config.yaml
n_layer: 12
d_model: 320
n_head: 5
n_kv_head: 5
head_dim: 64
d_mlp: 1280
vocab_size: 16384
activation: "squared_relu"
norm: "layernorm"
norm_place: "pre"
norm_eps: 1e-05
positions: "rope"
rope_base: 500000.0
rope_fraction: 0.5
qk_norm: true
attn_scale: 0.142
bias: "none"
tie_embeddings: false
parallel_block: false
init: "uniform"
init_std_qkv: 0.036
init_std_o: 0.00735
init_std_up: 0.036
init_std_down: 0.00735
optimizer: "adamw"
lr: 0.00127
beta1: 0.9
beta2: 0.99
weight_decay: 0.069
lr_head: 0.00455
grad_clip: 1.0
warmup_steps: 210
schedule: "wsd"
decay_fraction: 0.577
decay_shape: "linear"
final_lr_fraction: 0.05
batch_tokens: 32768
seq_len: 1024
doc_mask: false
train_tokens: 322600000
steps: 9845
dataset: "wikipedia_en"
Each number is 128 + 32 x the weight over its row's rms, rounded and kept within 0 to 255. Layers, rows and columns count from 0. Numbers have three digits each. The size before them is the row's rms in percent of the matrix's.

# q: layer 7 attention query, 320x320, rms 0.0751, rows 0-85, columns 0-39
# k: layer 7 attention key, 320x320, rms 0.075, rows 0-85, columns 0-39
# v: layer 7 attention value, 320x320, rms 0.0695, rows 0-63, columns 0-39
# o: layer 7 attention output (transposed), 320x320, rms 0.0677, rows 0-63, columns 0-39
q0 123:151119141148158124170184156149144157157084127107156142164099162157090109113126078176067111160081113153089125183113098165
k0 106:090084135119126105130112130095125060125211123152109139122171116130185169161155158095213145094133127135159114065126195148
q1 135:100120164164146143092147117063096141119116159160111158119111106180169155145080078153151100150119148109118128186050119133
k1 127:164139124078132121157137103142184149092117140152139125137124107168153134140122052158076108154177139106092169127114096088
q2 126:117089178133154153155151103105150135128118106121138140177091110191138166196105090135083107149098155111105130163102108151
k2 144:129180155116176137103117109152188151113132156118149161138117131198134129182111053155124145182153134120089143106120105083
q3 126:077125121108095114075141119091096089094161139159113176092160118139175178116149128121220129146141128106120114098091126110
k3 087:098121133137096177146158105175159133167057107110105113149089165131077100098104154138104119161122137131114152140126088181
q4 138:096158113108094104095137146116107069115131140135108139063151176108156164056161156121202134120131122138116092111117145090
k4 133:158093116129055119165130158120082085149090123122138093104138136065117113066132206122125135082124133136166085139153133161
q5 120:131148108177117147155131129149111166112091144134114088095143120055097044061117161123110125150123090155161128167113139134
k5 095:131098117107098124152142158097080105081174124131123108114158102052136115096096124173133144083156107122144127097136143143
q6 107:141122154139149144067134112105156096175160131153137108138130160134185191221138109082130121162140165114123178092103113152
k6 071:127156148162090134119107189133144152192064087116152111121099165115093105159144154072125129161046104129111091130098133141
q7 134:099161140125072084087127147089116070141081140139126120089176175126135175051147136130186168109133144142113059108158129072
k7 145:145088116119063101173119132103079088145087122130144092118147113065120109083119199144117149095151141130154095138171113120
q8 108:149131060131149187210121107150149184141158129097141141133113076163122078163097098151106099119147127103149153150146157180
k8 111:113178155126233139110145107168125143095187117111111173127114147169109176152124055112132120137118158122111146144089141124
q9 127:117101122100191151103127127151135142109231113122140131169126106128140122229124106118127112167106139083129196095089118161
k9 106:122176134142185152088154160154164132127165132112139134103106151155165131149155072088167146169097120141071152126093155152
q10 131:127120119151078063143116119107136106138058135156111086096137138086116140027134153148117184102121111164120056150163109118
k10 099:133081124104069085165081094107144131136114132147120092142141106084113151086119168142115131090138130099175134130159090121
q11 114:130069070094099137144093137162104130099217105108173174168160125115133150125134107110145142124119174094130119114071172152
k11 118:138159126121218140076174141192146140095212128132133132158160126162181165144118068121165141158106158144062153118092159143
q12 115:100068164101103099115145119117123119148141110144171107093120104062108168070129130156141135137081139132106108144150139138
k12 121:116143108162051132127151148085131123137128146132146086099133123091142086043148050175131109073146110143127122089191116147
q13 131:117119132160093082154112092109146142144013155135075098084112103089117105103114180126120144135156095147119117181123111131
k13 108:135103138115091102172091086119104133142069113160108131153133115116118142098125167139087111079122100083166149172120071168
q14 100:124169146148074081155110124089117137158071136062106077116101116130121093100135180152092122150141090136134150149129083117
k14 189:152134121164062118138126112109139117139017138130124111102126152142115087045127166105145204125153107133181091143162133116
q15 136:072139142131095069099122127083156100120053126157114092073136125069123132079117199102154141141123094157117112129114100120
k15 111:135097113099100096183085087114132138128070134173112122172143085126135165118113181155070113111130100071158156133131086162
q16 095:163118108080049151124181169127074054116176051108142136166172178094140110126163145127098121126108162191124142118065151060
k16 089:140128109127135168089201131134124113098146168101117168136156198152120148119177126146148209182144089152113050120128115102
q17 089:195139111128115219153149142139102148185159155052098107165109129151162130130143132183105168133146158122107154092094105108
k17 090:141098149128117142098117115135080172148092087123045172031137157115106160094085141113178127111082141158125130130094179118
q18 097:093068137137147156110071162109118153072105112166219107046158148127101111158139111072169109085112073108140182116125130184
k18 097:116174133076136160133120123126140154090161144134162113055139063102150073179154170127169127097157174111127164108109123099
q19 081:085131134074141150122121131101126134112159116154176136093076152112133117122170067151162084084100180098051145141110179073
k19 089:127092096105158089121179131067113084082179154167106115121120117129175170114143135099043077121144141098096107131134106153
q20 091:135120127170116117099114133131156112153146096142093151118139135140122144078114114155121164165200154109155097110136161155
k20 090:085113096159113104188049134181094055113170164120120146146172161154167186161207118107151046094104162120149141125128076141
q21 089:147077139090179060135149137171139119155100115110066087198165137122156179164144118136151159113051119169099074086114110142
k21 089:168073179089116123158131091142155135120153131090121105196107117170086123115089148065117132159148144165079138152130102094
q22 088:188148096128062147208096174130100137157107127111205133123108102085109096159134108149150130138123090137130160148086132135
k22 097:153157132137118116164120103119112102099082140187123142134144170119135127106141079156116207168161159098063158146097115173
q23 094:109127158147153159079178121137144093100089105167053141141120146133124144124097108117068137165174152116125121164096158090
k23 083:143139083139162137085159143116159091172137154124134157121126145149116131152119081107071156209113125162091055125197072118
q24 081:164104109164068168104115159105116136139134115122155128085114150108146109110098114180098158180111124090159124145155133112
k24 091:131186120146063152163114143160141130123110118157095112112177123162154097129119071105152139117090135105082106143141145137
q25 093:110139172103133132111119079157134102133137130131026129071109152128142082151119172151158088116118104150172135117172145180
k25 101:106092141157105143126148117112133142180122118078151152071094135081074139172126183111144091151099090128197098102087139153
q26 091:104148115111137157166137079148119094154109134192110144090140078111133131142180178102166100138140153121177178142111077137
k26 094:081082117193117134174098099105117139132176181130160175130139144103134158181172151115059088155151118090135164124054109185
q27 085:095106184160131090070056135113178140097151116164088168166140094125102160110115151070124196153141139122166086041133117184
k27 092:107094126122109137084100131145143123116116129117145081159144160158156091144138158145091164124163135105168149128140118102
q28 090:126125131139129092122203115079175168107085112202133113126114073071060107149112083127104096124130113119126121146204140184
k28 098:132125163109122166114139144119177084091087143168148163173092106093056106144112096141044153097141074119110095140199058131
q29 085:141197134176160165179127115106096149160097112089086111182093101160108095126088099142072140098160073156147106111158147131
k29 092:124161126178131155106072115139149169102068149137108109096085116120056127103099141109154098126142078165126141108184144091
q30 079:066154110123172092081160175150150133130104119195026136147162106149130162087106183088114154118110102092157097106185120138
k30 087:115106181188088169172092102143121148136144092130105117177148095135076077233105163158135101157093136106170131125183098137
q31 094:186188170139120134165128111112112118162104106101071090080069154143138101091131109131080194163157178132144059157137185070
k31 093:120151104172156233119175171118169018138091170093031101122149173173091121108156083118138125098178090176170132155150115100
q32 100:126166076080118067090154122138150076129172151080111179113106106134089124087128111175115108101134158139124119150158131140
k32 095:196185106183148141100175121108128094113126139109104142142088134124108124108091099167093128088121089145109086111147168181
q33 089:092132112097105140115147109199135098112115088156150164158103121088115068108111117116063090148130148130163147158128110118
k33 093:151145076152132099138124156112125152090086159174160150124100095144103103143116109165102113173070105141092070113206106175
q34 101:172134159104149121171182107109110090178120124125153097128102187087089138089151116170119120120100101176108161153121170102
k34 100:094107103145097139135149147130136155155122089103079157113118150155109125037121080099135138120101097135083098131169142166
q35 101:172111126182118095174181146096095185184110138136190141109198137055116099101100102202133141181096099104169146087188164138
k35 099:127116145165089138137202165133123140088076101111138105080121140121116113091069085111135120148111130081106134118140131183
q36 079:129181166112092115105125217128147101118164138092187089128157131099117130131128087125118125135159175098095119053081146134
k36 089:160142092130148078098157133082100049125135115162115154094141139121093148125104134171123128138149151109124121094190117110
q37 101:058116130131111136093165167105128098156181133087136164133167155069119151162129159132194083145114173093119182104099152105
k37 099:136111126139079087098158117140120049177250112113129141100132142070093214156105173107109087161130085102144125112091122124
q38 087:126115158065058128060144201120097116114192095108223143136185204113134131104160146099181124083101154156131162077102144091
k38 079:151119091112148114087150124152145128118159142151121128116172122138136118124136159160145151154126146152115068101151142107
q39 091:117171120172104097133182165094126114175163162111157159124140140126141123108121074169175091125132124123161112120139177176
k39 082:151174129122161074150104118130115116156110100167096100132092113120066148047139111170153111094098159159120119049111102155
q40 090:115124134182140074153157104126127168150114119123135105097202147134120112113149143114150181088170152151198106110157121188
k40 091:083109178149185154113091104141143107126144122110142086104144140134156159125203146102175097087144169150148173108136102144
q41 084:202205149169046166109090096093103159102115094127128090127129115164107017120093084109112148140176082115150136070180126101
k41 095:103141077146105136059136154148159106113053186124097138037142141183145148103128102172140174076136128133145096078191123113
q42 092:120194125145124176127182154142106096153144133065056150102104159112100110114125132118079140129174144128140101154146095113
k42 088:158110109188120212084159102101180114138126115088100146108125168131017113170100126167113165115137078114099092147125146110
q43 085:113097093149189158091154107112148158098160140111144127111128090139123208132177124158155097103172175186102124181150101127
k43 093:113057146108169089139192160083123083126199123078185152099117081139112203124123149107150097073161163128146129144072149168
q44 099:149146097157101164109118159088121146117120130120156100112130108188137162117099069118114166111184121120113058168139121125
k44 099:135139119129092152124084183149105113108137127156105106120132107168112128038212036185152155034165185137115172144128128165
q45 089:138132151093124202101099104112110156071137154087151093141084186172109126128092156145130186232138081102154127164160127050
k45 095:078114115099126150107093123116184156126108144144136095134134108125175167095118082115219172132097127172143109097108216124
q46 080:119169151077147047081118117124148142096140107134093130123152162137125057098115165106139111103124128087139121088159137157
k46 096:118136164154221125104124066110122097157122095145099123154113098116126108158100165104112097130063124119173074126205100147
q47 082:110158140196108118129163125141146106137069118144151101131112064081080090111112142119020130136149073131134091151163108145
k47 097:131168133157095168128087148137107124104068144142165121191123141147089086116128078172076106102166122106101122139192092154
q48 084:132129115135096069068097115109109167101135177159195192144167069114104097142104069118111106146145093075154158118201137158
k48 090:134200147154175084071116116121125186121066086155150094164099105110113103141090057140124123115105178119096122126145119175
q49 096:157097128064120101089114143137151148132165121109134154105134129132132100188172143135233114102118151147146125114123147166
k49 096:160104126121175062176160099106090086147146129122166166142093125077158159125098169081099092149123128162150158151061150176
q50 095:087166116181114107115127123115169166109105116106109137143147114108060093106085101136058177038166078123122066113172113117
k50 100:130126131160117150072103151123138153079099134087136100174116132120103119151163115126088191124171131136094116110196129107
q51 085:123161083194102136098178173097115190094104124118149117103120082141148119115108146112013119129118167121114043163123066160
k51 086:184104122130101194126078107138183124116082155207115123119121097110099118161154068146088183083112149122163163132204100065
q52 088:089136123119139183159111121205152145099116176127169132103128116164189164103141166128060143186224163110121125151090105151
k52 096:125160127151180172169110123107109116162104123157131126138161126147106125166119078178211159142102136135091134146144154166
q53 090:089158154118085095144158086104094099128162137092127181153156171091086166094102130223148110173109106126157171090114152099
k53 088:096104094126153104112152100124172130117133155083145129165143181084127167115165134171144182192142136124118119055084143089
q54 085:073142100150132141046132150074098084090200139098197162074200147110077171108133107171160116088105118069083133113127129091
k54 086:111177121038085107089115146122099120077203153143143091092165065111125134094163122155110093097130173113128116110111148089
q55 076:165160139156067109201129120177140155144120132102112143196117071124133121174071119112121101108128043162153073082116102174
k55 078:137165096113101109145155139135143178095015121147132139179077139114052077128126109142124131140130081147125159167126138109
q56 091:161163131124146166123204124137127135131109109125156090109026128086154124125160111127080089133090206111090116125106151125
k56 100:132104076146114178147179148080170095101101137189058181113117129137070134094104071169117083094104070102140107154173099117
q57 084:151150147132125133119152143104092132164170115116166161136111168081131134108137121108087121108134149153115110083085094110
k57 085:125093122107087136108175173148137111136061178143173171067155089112147127094110114163100158136073123167105117122166143099
q58 088:146095142176070107135100133098087185109097127125147106167114108129114086139093071145172113136123066145184149117162150127
k58 090:150157127137179072126133116164160154078044098157139083136088118190197130089114122115105109147106153168095115126111116158
q59 084:150102106112161126115133186146133127119136163147195124076140153095098140128148154108149155120132165075113112100081106181
k59 091:166135150089130164089121163082085070114176091162126176140156093088074095133098172119104145149105104051150143160060095139
q60 089:136151176139119120125129120132112162097098118150140103164076127110153078162108095119081122175140094119084110128133103087
k60 100:155158130104131166125167126096197085105052132161106139145149092120170098167068088115113123171126131131081145133199114094
q61 092:165069110129158115089116080159149131118135089116059092145131174171140083135113160103097166119194177101154083139119077093
k61 085:156099070144171147170112170137128104147126151100152115166151055128204187177110094090124129128113160158088129149126119177
q62 096:094171135108173089079114121113192146061125122150131125098132133141114117108066118126058066128120130052114135132186134120
k62 083:144165102128149122104131142089155152081161107148151113170135077091100065183080138170104133144141113083122056106214083160
q63 090:200129113047096084160101144180081080202158107070120162095083163140114068186127085152182122052098131148130122142121131138
k63 088:195172144165201087136166082126142126129128119112094111112086103084153102174100158059153086167109126195086097140108140110
v0 095:125132126140117136095100087182088102105110101098112144105039091085152097123128129142102132124095148095130124123146106156
o0 096:110096134079140106111127170139106137162042130113116125133115089187068116118080153127129185167147094093142098130144102141
v1 094:149065193173116096159147108128114105209133154067061152163181123113090121110125125189140158153118129123115122173140065158
o1 092:113140087110084086071116118107143103094156080127121140134144153114158175078097082153141112108101130162146098058131128147
v2 096:162174131042163104132157139121171146167148106051122150150096034067101129090085084120161178127181091103144146166082125164
o2 096:082133144121102150104122159155116085116191124129088102090157093173193117151118159144123081158088129177177191155126127124
v3 098:094128082164111148090144135150129144115126080109104098090119129161182137159128172106154135124034116123121111158130119067
o3 099:155133100098120128124127178118129052125093107120137146075126121120082106174133096090134144155164140128225122133093145168
v4 084:201087155156099128143145085139186106163147135154131112119148120118170138122110117186068119077135158075164087111096096103
o4 083:125099151103148106102131167109111093114148162103105136117151131191124169093147108150167123129154131158118130087132116150
v5 096:103184113069114136110126095188144131161122157153163161103091139107184199142156134133105124101109101120141079069155125112
o5 097:130126184144167098121080095129095155155135098082058157170129138141134140166139144136107195115171136155143131095131122137
v6 089:083168074122148130073162100069130145106117149185096110124164146145160145148109127086162169125065079134122114100130142043
o6 088:132120145127140130142136076142153193143162134129185128106076130093137107099092095095148086136174102164095095109097139157
v7 100:127059166166137178110114108161135126091135249178106156102146093135114132142147142192110119177093136148128176066138095121
o7 104:078130133137102127118108081079127095076135108125125147188113131053176158114114172101176177143161149126103063170097153167
v8 095:117120092154108117149117140122198101072120099148155117141161166150094114153151151079177141060084139078127099140140127146
o8 095:132136122161168152121180143149126108139112109125109092095077100122130096149111145154107106169099105165111119148078121126
v9 095:099107078124111111142112100141129096146138105089130087138181078122100081146138193131110118136135066153153127084148106175
o9 095:133132077120138103139071145136075127134165106140147174106113126111188113118140090110117207094081144099157147165112174075
v10 090:119069117135103045087156152098033128126122062121153126151150168155093100104087096145117121088136112125094134160123177117
o10 093:127189119103096144126142091129148144096046125193103075087114137095097189095147160109158131111113154153153127121132101187
v11 097:177138137146124169199179155096134105107120121141165092110124135112144160125100117200113059116168140168115152128097125077
o11 099:174116117150119099107134117124129154110100155134138170116124133125142140130137121109169230124140109092109156104134156152
v12 099:137119157170103193129161145117105136093138123124108113131144205124093184139033102124119134176129115150141138122101088144
o12 098:134058154135166115147187127140157120091026113146132098122158124105132135155136134114138132111071093127176098112097102118
v13 092:103123156101108156110143135225084124145116034101128113122095188095153051138136145124110042105134138163102177142145103094
o13 094:152097173141111117090085139144122162116133161135142117113137135118150140157120148129109229177113156132136120161122142142
v14 089:141041151156120115093146088144115133165144149109139113178141153127091127126099105159086163088091131109170109149124088115
o14 090:166159070118128139188103130116085115158116083166135121062126147109110106101119148146142175094158066124195154097113125119
v15 092:117149166092159106130129139079115145119102108086058118120088103109188122141134115142143158080104166141154105162150094203
o15 092:082121178174141078128166079185156178110110147170112066136158065108078104150123117099040080195128134143130174120134094114
v16 095:073177109113146116111158139154112110102124080078130151112078143127141130123129116112164102130120120150197087178157160175
o16 096:094097167129151104124160177123131199141100127120102116167161141130152139209133139079111159094129188105171100170094122066
v17 096:158184112159122105128124118143021186060135082121100107102076178129111113106116148108172095114164098124091142191182186087
o17 097:134128119136077163106109098153161112159123177133150102150150085104112081125112139130142147160115125106142092145096151152
v18 095:206110174097098143134078139084152146139117183127119068184141095144130156145194131144096124117082168174160162131142202110
o18 098:171076153169102137141146079154156187098094180142099112082110171055108138079130141077179055103149155119113128117161110132
v19 092:134082120090101124133128108132207134134119061084159149141058095121078110125089136109133091136134087147200119138136135164
o19 091:104139114161143112119134166205123126120140153127092101130054137218155139161138124150111144044099139114077140146074092130
v20 095:077118157169111149073117115112100136140116094078085144102138127161168115127133133104204127098093151102078110150077086153
o20 096:065146147126168088108173116125146164151100117122102084128132123159088128190140121120130139165102136165132106086148101126
v21 093:140103139199095160087098108080168121086140101169087110103173098144137154132151136114100108135088149183130085079127186160
o21 093:096113138134127044126152114185148129176201138146134140069121126044090134121136177161163064178129103095091174074136128128
v22 099:136174173161109181105107153105077142149134125115133169083113180155187140150143114070133117103120140139083101166147121133
o22 099:116105131058198144148139088152161151132159114172155073174115136117075077086108158146119163238141107106133116101108183118
v23 095:183138108146135115204113086106124166122130200158207089149082120112086105122123133144066078158103117109108096186145097115
o23 097:127067118127094136104158190132101115155133152100182163094172105105207115110116194186106173158120165150180155196129136077
v24 103:189168108108099157163114126174136082159125144163132140169214137094185076131150133122074125111098106119093113111144145185
o24 103:114147159080133115075124046097140177116152116106117159093108114135131096063145138154136129146191142133199134177169161091
v25 092:159100136100082116170120149102127120185115106126142127148145148072185074104119132155063101126144163128086136114102143025
o25 093:112129102128100116126114083129192108038087118132147118064156125170064155107120128146202136116113072131106174111132096173
v26 094:133114125097099129153141122191124089116111145122063094126122101090163061182094120150089154110058140079094147124085120113
o26 096:117127191096133140100154123117136124124053171112128147128110140126140163070176151141129129185165231153139142159157105152
v27 087:143142198114126135142131109143130188148143189166133193134079116122192130128118111124082109161089179102114135115128107130
o27 086:114099145133156153124117055120148079049181110131118065160165174140107088142111130131174107138151147171122105123157108150
v28 096:140086137112099167136156126132123080108132156143115107163095144132143153094142082122146154099154190116127137099170098178
o28 096:118160158135175117141110109165135171094145106153072110092119144150166115164115132103134067111114096175165128064141134155
v29 097:126130159090122137117169077137125131181143131112084086104046141050139131146123116163100105133101127100100173122126110110
o29 096:150077118132137106164098135104136108116186167083097159110172178193127110120139143134140133110164111121108147112138101136
v30 096:126100089117100107058111156116208086135115212145154087124194084118112137095169145163091124119176127091119067139170103084
o30 095:101207082072113158147091154143107114101130056154138155080061096089151070094163061156190092080074163148171199182092164159
v31 100:107152121173095101130117097091159129110126137164185113138139160111126120124092158096128112153177084129141122130143087219
o31 102:158136145099147154158153106151087107191112122155145152110135130085178219142156171184098182117070095175072162126076118036
v32 089:117133127160129140135131123163095173135137136143193114109183119172181086102139128129100090064119153112103150144200094110
o32 091:179121170121132192128137083093127127109191100149086100190093084046095101090127128182098171163123140138144127199127172158
v33 095:118145114076122116134181109086122166109124121148159112149042101114061103141121121119124094077169120123094082092200202169
o33 096:110144142155135151121122138142133169174160169128054137142147080111203114083121176116085158179131138066151142186150151118
v34 098:105129112095152146090154111147082120148118137100097155161147216116179145140178092146104156146092204156124174100182107097
o34 097:136116135144113178117105106107115137120107096169153178091159141136090063103125124132078085077158094087123090104064151165
v35 098:116164142091104141104092163174128170163127214126130152161161187164099179121118159142113123153127161165123138143165116123
o35 099:126111117176179149107139099099127139098108130097120127145161135073180102121124105133115165077103173122145058156128156089
v36 091:159132165084111097111058123175119195171118069141177127185129105127069099099171094074102161129170112180100095127165148163
o36 092:109112072112094130111115146160107139146151087148136103057079123085126079128139107190147119112102182147171141191123113111
v37 097:205100143146111143103098195174115091121122103133077126144139088122139100133140112118085105093067164115113155118151122077
o37 097:074147122075113115106164069122180157080143089155074109063117138136134076107118127097154146172136179104193098142105108147
v38 090:166107104119132114043113098149096119088120182136147108063157164172130093107133110104095071111115114140106140134118169102
o38 091:117164133152064118121155135101117176145099127174198114140137118082058158139145124070127213112142106113117177167068138107
v39 087:147070146156095126192113057102101189155140074164127124167105166133133195096107140149086133116139140034154109128174093118
o39 087:155177144091133096119100151113113156117161106111077096095136137156112087123108124131147097104100084196116076120127127142
v40 097:081105093120118137087154144069115113081138165123087082178143195131083148143142155133154157106133088117136077148213141123
o40 099:180120106117131100118107103146102136136120114156155140040117069110154135089114067077110103143118114119107142142117104148
v41 093:173141090133119179106109105082197114145140172133151089107206143122052124140135107152165185140184059132160080119146170163
o41 095:132100096134112047134118121166129187149089139082205160121118113144145129080135104162175044152076132136108180133109105140
v42 101:180167198113118118149157062176129146155102127121109102154128128103126120120152136133166155068077145083152139163115124172
o42 103:075170107142081178086163142116130202116157143118134119138142099127086148147112127100090089145167107145121095170165124099
v43 093:082001133151113119094101102089142145182097127162113148141143094174124128092100137115155164105161111141089103141131137169
o43 092:149216092142112105125135140156106166114175103198124102091052075165112143154147097137120140123122111149090067193108105121
v44 092:100084137095136144128132141151131190151137100127155164133147079106134165097138102128085111100156093062130152126151107131
o44 095:129139107110142180163086134114078099150153118148131100104132122126146158126123153137080125129107075157206231092108158081
v45 097:115161082057165096171125131130083131132128125138113128156146069163136110127118150116121168141095139109148145144105128109
o45 097:206105185150095142153108169124058103145190112185173152143129080107093095131112089076097059159172116109153149135128143161
v46 094:102116099163117101117120189111087096127107137143156116143173155099101109126192103143111111111165142183127127144089139219
o46 095:128149152130149078158130157168138218088090151112154060124097174167108110159132220126093100145048164181075121128108138090
v47 087:071123117160136094112106104116121136142106130094121101132200114155162118116090153099144164086100149115092098095106139157
o47 085:132181100116133156152147119120145131084086103185183133107137075098047116080129084185121078135150088090080130194063141124
v48 094:122082109129113135149118128155160132191108107123106103180102147084135086133118132136135147108129135110181120130079117212
o48 093:130090133080128161107144112158108160118180095156171130073108057212137171083121122184129083124064095133114099124175139118
v49 101:166191167051118106134105158147137143095123084084115139188114127091149056144189106123172148114183174151168113167178140132
o49 100:104153149131100120133148054146139174155160117116091116151113144137143135079138168065107035115100144143159115138136156110
v50 085:122132176189144119126106080124111128098135133166125106087188102139084108167118167134110153150172098100134108142085114182
o50 082:082147131100119108137183122120136066096074103107142180122127079127163151155145161214095091131109113100157164165146141086
v51 096:122171153111108094153072132074067159134157103123097125167132207093087178107110123091096160157097152126072128194140099132
o51 098:147114119061146147159160129130144147126195153152121048117173131160139122085106128148105032149098141154151112146121122127
v52 097:085103166168132129191087088111099168098121088160129116155151094112105108116039135141071118123095121150127120145165092104
o52 098:150139143103115080125141165138133151133147144153224127097105088113166113116095168173090111232116128102167151155133107139
v53 103:207068125188132105091145117085088112077125120091092103086077100116233138117079137183132132073124162086094133162118147084
o53 104:088145146124117084120132129132178113157153162168182143162136066124104127163138145132143132145189108156174117103115144170
v54 090:084139104101114128105110112081102136110123091096148062154132150106150126135084130104123087155136133129114154165088069072
o54 092:138122120111084168126109139117105111121091123161183135021145110160121052112111128115086195095114103089130122132092116154
v55 094:094100126154180088151124129122149110173121163160108105138143113150070077129203097078101142133128139169180153108134116211
o55 095:143131154151109122188134146154121115117148134139165140125100117129117111144121140162072125100066129115082092134134111050
v56 095:115090174150128128091097198166129126169140167147135155154123094191148187112141117102145163128096165131121080127137080138
o56 094:158163101140121115133089111088139136133111110148099118097088128105113014184119092037128133132124070167182115095114095168
v57 087:136084121099121098134100115108140145085121056032109116136114138113139094147193091106106128113131123115127129111089146132
o57 086:091167128135112126076131079171123069138123118146173116140127148103106159153141164140140108075096143113144153097143140133
v58 095:123184111098156129113088086167147126117119173111168159114168135121142125157116106065132159151064165179153116086157141101
o58 097:136087211114078126124162140087161129127091187090113108127148132086128087088169114161131094139203141138123157187090090144
v59 096:163112165138144118077139068047125152211130182141134115121116133116139120131179159118101135127108116153134083103165116105
o59 098:143124095107096133135124125191097175138181126066108227113103089097096209103126156194127138158180070141061202111102118138
v60 091:125138100150121172149153122166096105125122050048107145091078105097163099128125106115150115197054124130127152097105135078
o60 092:077072177128151135114134104125118116105115152117158103149115139141053130181097201133161116133155156127149099135085143136
v61 088:112111124123167049117093149157162142149132129169073161102189023122084107103166134124140193116087113115151149117159179157
o61 089:169153087076099109171092176066115158152171155117068146173116116098134146132150068147158110121189138100161102140130120101
v62 093:144117099132107163160131132067130103106146208113075137215113164086059183162158115171101118170131138123089189152074109178
o62 096:130095146101217132115145128130157146197202148101077114091220153170166118065119121138108119066114128128119135148152169093
v63 094:148122107129125137130135143102077127147134121083105085166194171098121141174122128150092163215044111117098166160112080144
o63 096:119075110093144099152113141111137128085073126110194136093144131087138100094124134098175074063099079089161127124131158141
q64 109:093136125120132129131127113149117152101110110127165145109198127081127104104127156078130139136184151108109141090112105100
k64 114:146132177122176150178144127119140107141134192124146175137106128098160142144096070128071093122132182090139182101102155167
q65 138:157110088133100122148115150142128160137137087107104074124170109088112070121124137146146147077132060115173122151168112111
k65 109:118135164193067090062149146142132162130037118153171131110107112102100115092124106084136142175119101129104069079144122140
q66 132:091115094119089115149104116160124121079101108111122117076186112063117118064135212126152168115182073119159084137142120101
k66 130:122148139128108087077116116142118153136021129139145103074085132106101115067115125099144086174101117148083081120156099122
q67 116:176105116152158102171149128192131126111151085128107106119138122075111105142113190159075113093111116109126121146147139142
k67 117:148147070118070088117093150094081126131130114096136098084172097139108090077168160160172181130160080142144071153161115096
q68 119:106119098129106124134116133140124121130084118083158130094178110087080138078133186146134167107174064130130067153158151112
k68 138:118133133125096071120114133128121131093055116141102083105113130129101087032129160105093114163133150165107088155155088094
q69 104:156100092133186121182145103195129117120172130099136155109142092115142145151123116167076103107125130062129182140142122173
k69 100:159100116111145124130129177118129133135223123076151147129164122127099146192153123175132183094166104125173144151137184139
q70 130:120172144148066107102114151068105110174057121122154118129145140122110157091109169111176182128166099159148051145166110054
k70 141:118136160149056101122107147130129121108019118152088070142122142136114094025104152100119123160112138162117112138123107074
q71 078:134102107117176121192163107167164121122116128080092089088149140123099168071151170163079155117152087143074088141134109108
k71 075:157106109113105112145081136112131125086089094108130170167135158103108163105135150178118143142123141188108092184123154067
q72 098:108133130112091157143158113113131120138114152106089102107137161114107154071141190102150158149144149198137095137130114112
k72 078:144128115110089135112130111130160169113017108141102105143104105112102148084122089128072140145147148163124100112150095072
q73 122:106092100116170123143141089189148122103227147116109140101095107141133115130126083157113110114070151117107184100114143175
k73 134:145108098119205173133145121131122117147230147104138181116121101127139150233164114126129138094145145097116131120138146179
q74 110:097140132169097081129073126093128151127058117130101068146127177124149139114140180098152149156139161167187099111152120135
k74 083:133127128108117118154075148112111182150000109166088100132169105110112105058112080109083083156129126155116129144124067107
q75 106:165102092147191136144129122195145157106193148122107093145153122170130063140115051126109104130092176120091171105155141142
k75 130:101122120112205157153155113120131180146211137133124172113113083117137146225135073143102131097127135111131178116139138150
q76 112:135111164122107140139114118080145113147049105103075100121146200083119150118113204126160179146164091168142089150106103149
k76 093:147129116106090125101096194167145098145000120160090057123108113110124167052147155132087124170127152170098114115095129086
q77 103:143136151093116233161148117103134092131165114140148186115150137111134113159092127113113166132175122111077173163129148132
k77 116:114087117090137141096150165185105131177212150184142105094136168094110197173126134106112154112129152096106160101134158151
q78 135:125166115132118111107121155048108102150061101142107077090155147112122159117131175106179146111139130172135083128165136114
k78 086:140121169077133143154069121171115143119000130200060075144081128165124107093133106119075115140136173114082160119079099119
q79 086:122186119104166181120135153144146222129148129137201124151151098153120124195133055121150092150121200111095144125096130135
k79 172:119104132077182164124137112138122165121220122143120117149108134150153150209123064134106072117098152094062173094109133140
q80 104:130105170094095149086135147127113128152163160104115129060146100133154163088155108097185158120149121154120160154174186105
k80 098:109128141104063160142109151197116118161121143139135134087136099080160116082108149196156145146127183117102167104095168136
q81 089:073132118181125079173131100125108097116127117135152101126083158121142129132123154120151121084153135140154166118127199134
k81 087:107174141103207129139129125143100046142112172087115135091158139117162101154138145107166111080136122108116140160104121187
q82 092:108126113066126110102178135130113063062180145160129153048093127142121136119155108178147111119155142172060116130098127153
k82 090:103166124105122101116182119176174088212159141085105064141108164109138147157130178093079095125119145149131119133137118148
q83 091:111165157097120070170109100108144116105127162138113152119075109175113100119139115142093117140069137124162113133070097185
k83 099:130132089192136173151179115076174105097077162148154095146151142167119115156131174109168081107133128122163113113124082094
q84 108:112154159146151128162135130091142142139133104110066117196091157175070102174114118148113096164140116191060084163137093092
k84 103:193128102131108135149119086124112050128130121110110160133123150168079119160141117163142139148185055164094128139134135114
q85 095:087210171105123060131096103128107085104115102127160114123106143087106091123094182125053120078135140159123144092155146197
k85 093:138134143157198209047168096099105113177081086125137146117181078082145071135131128152121184101106118107107131140133127110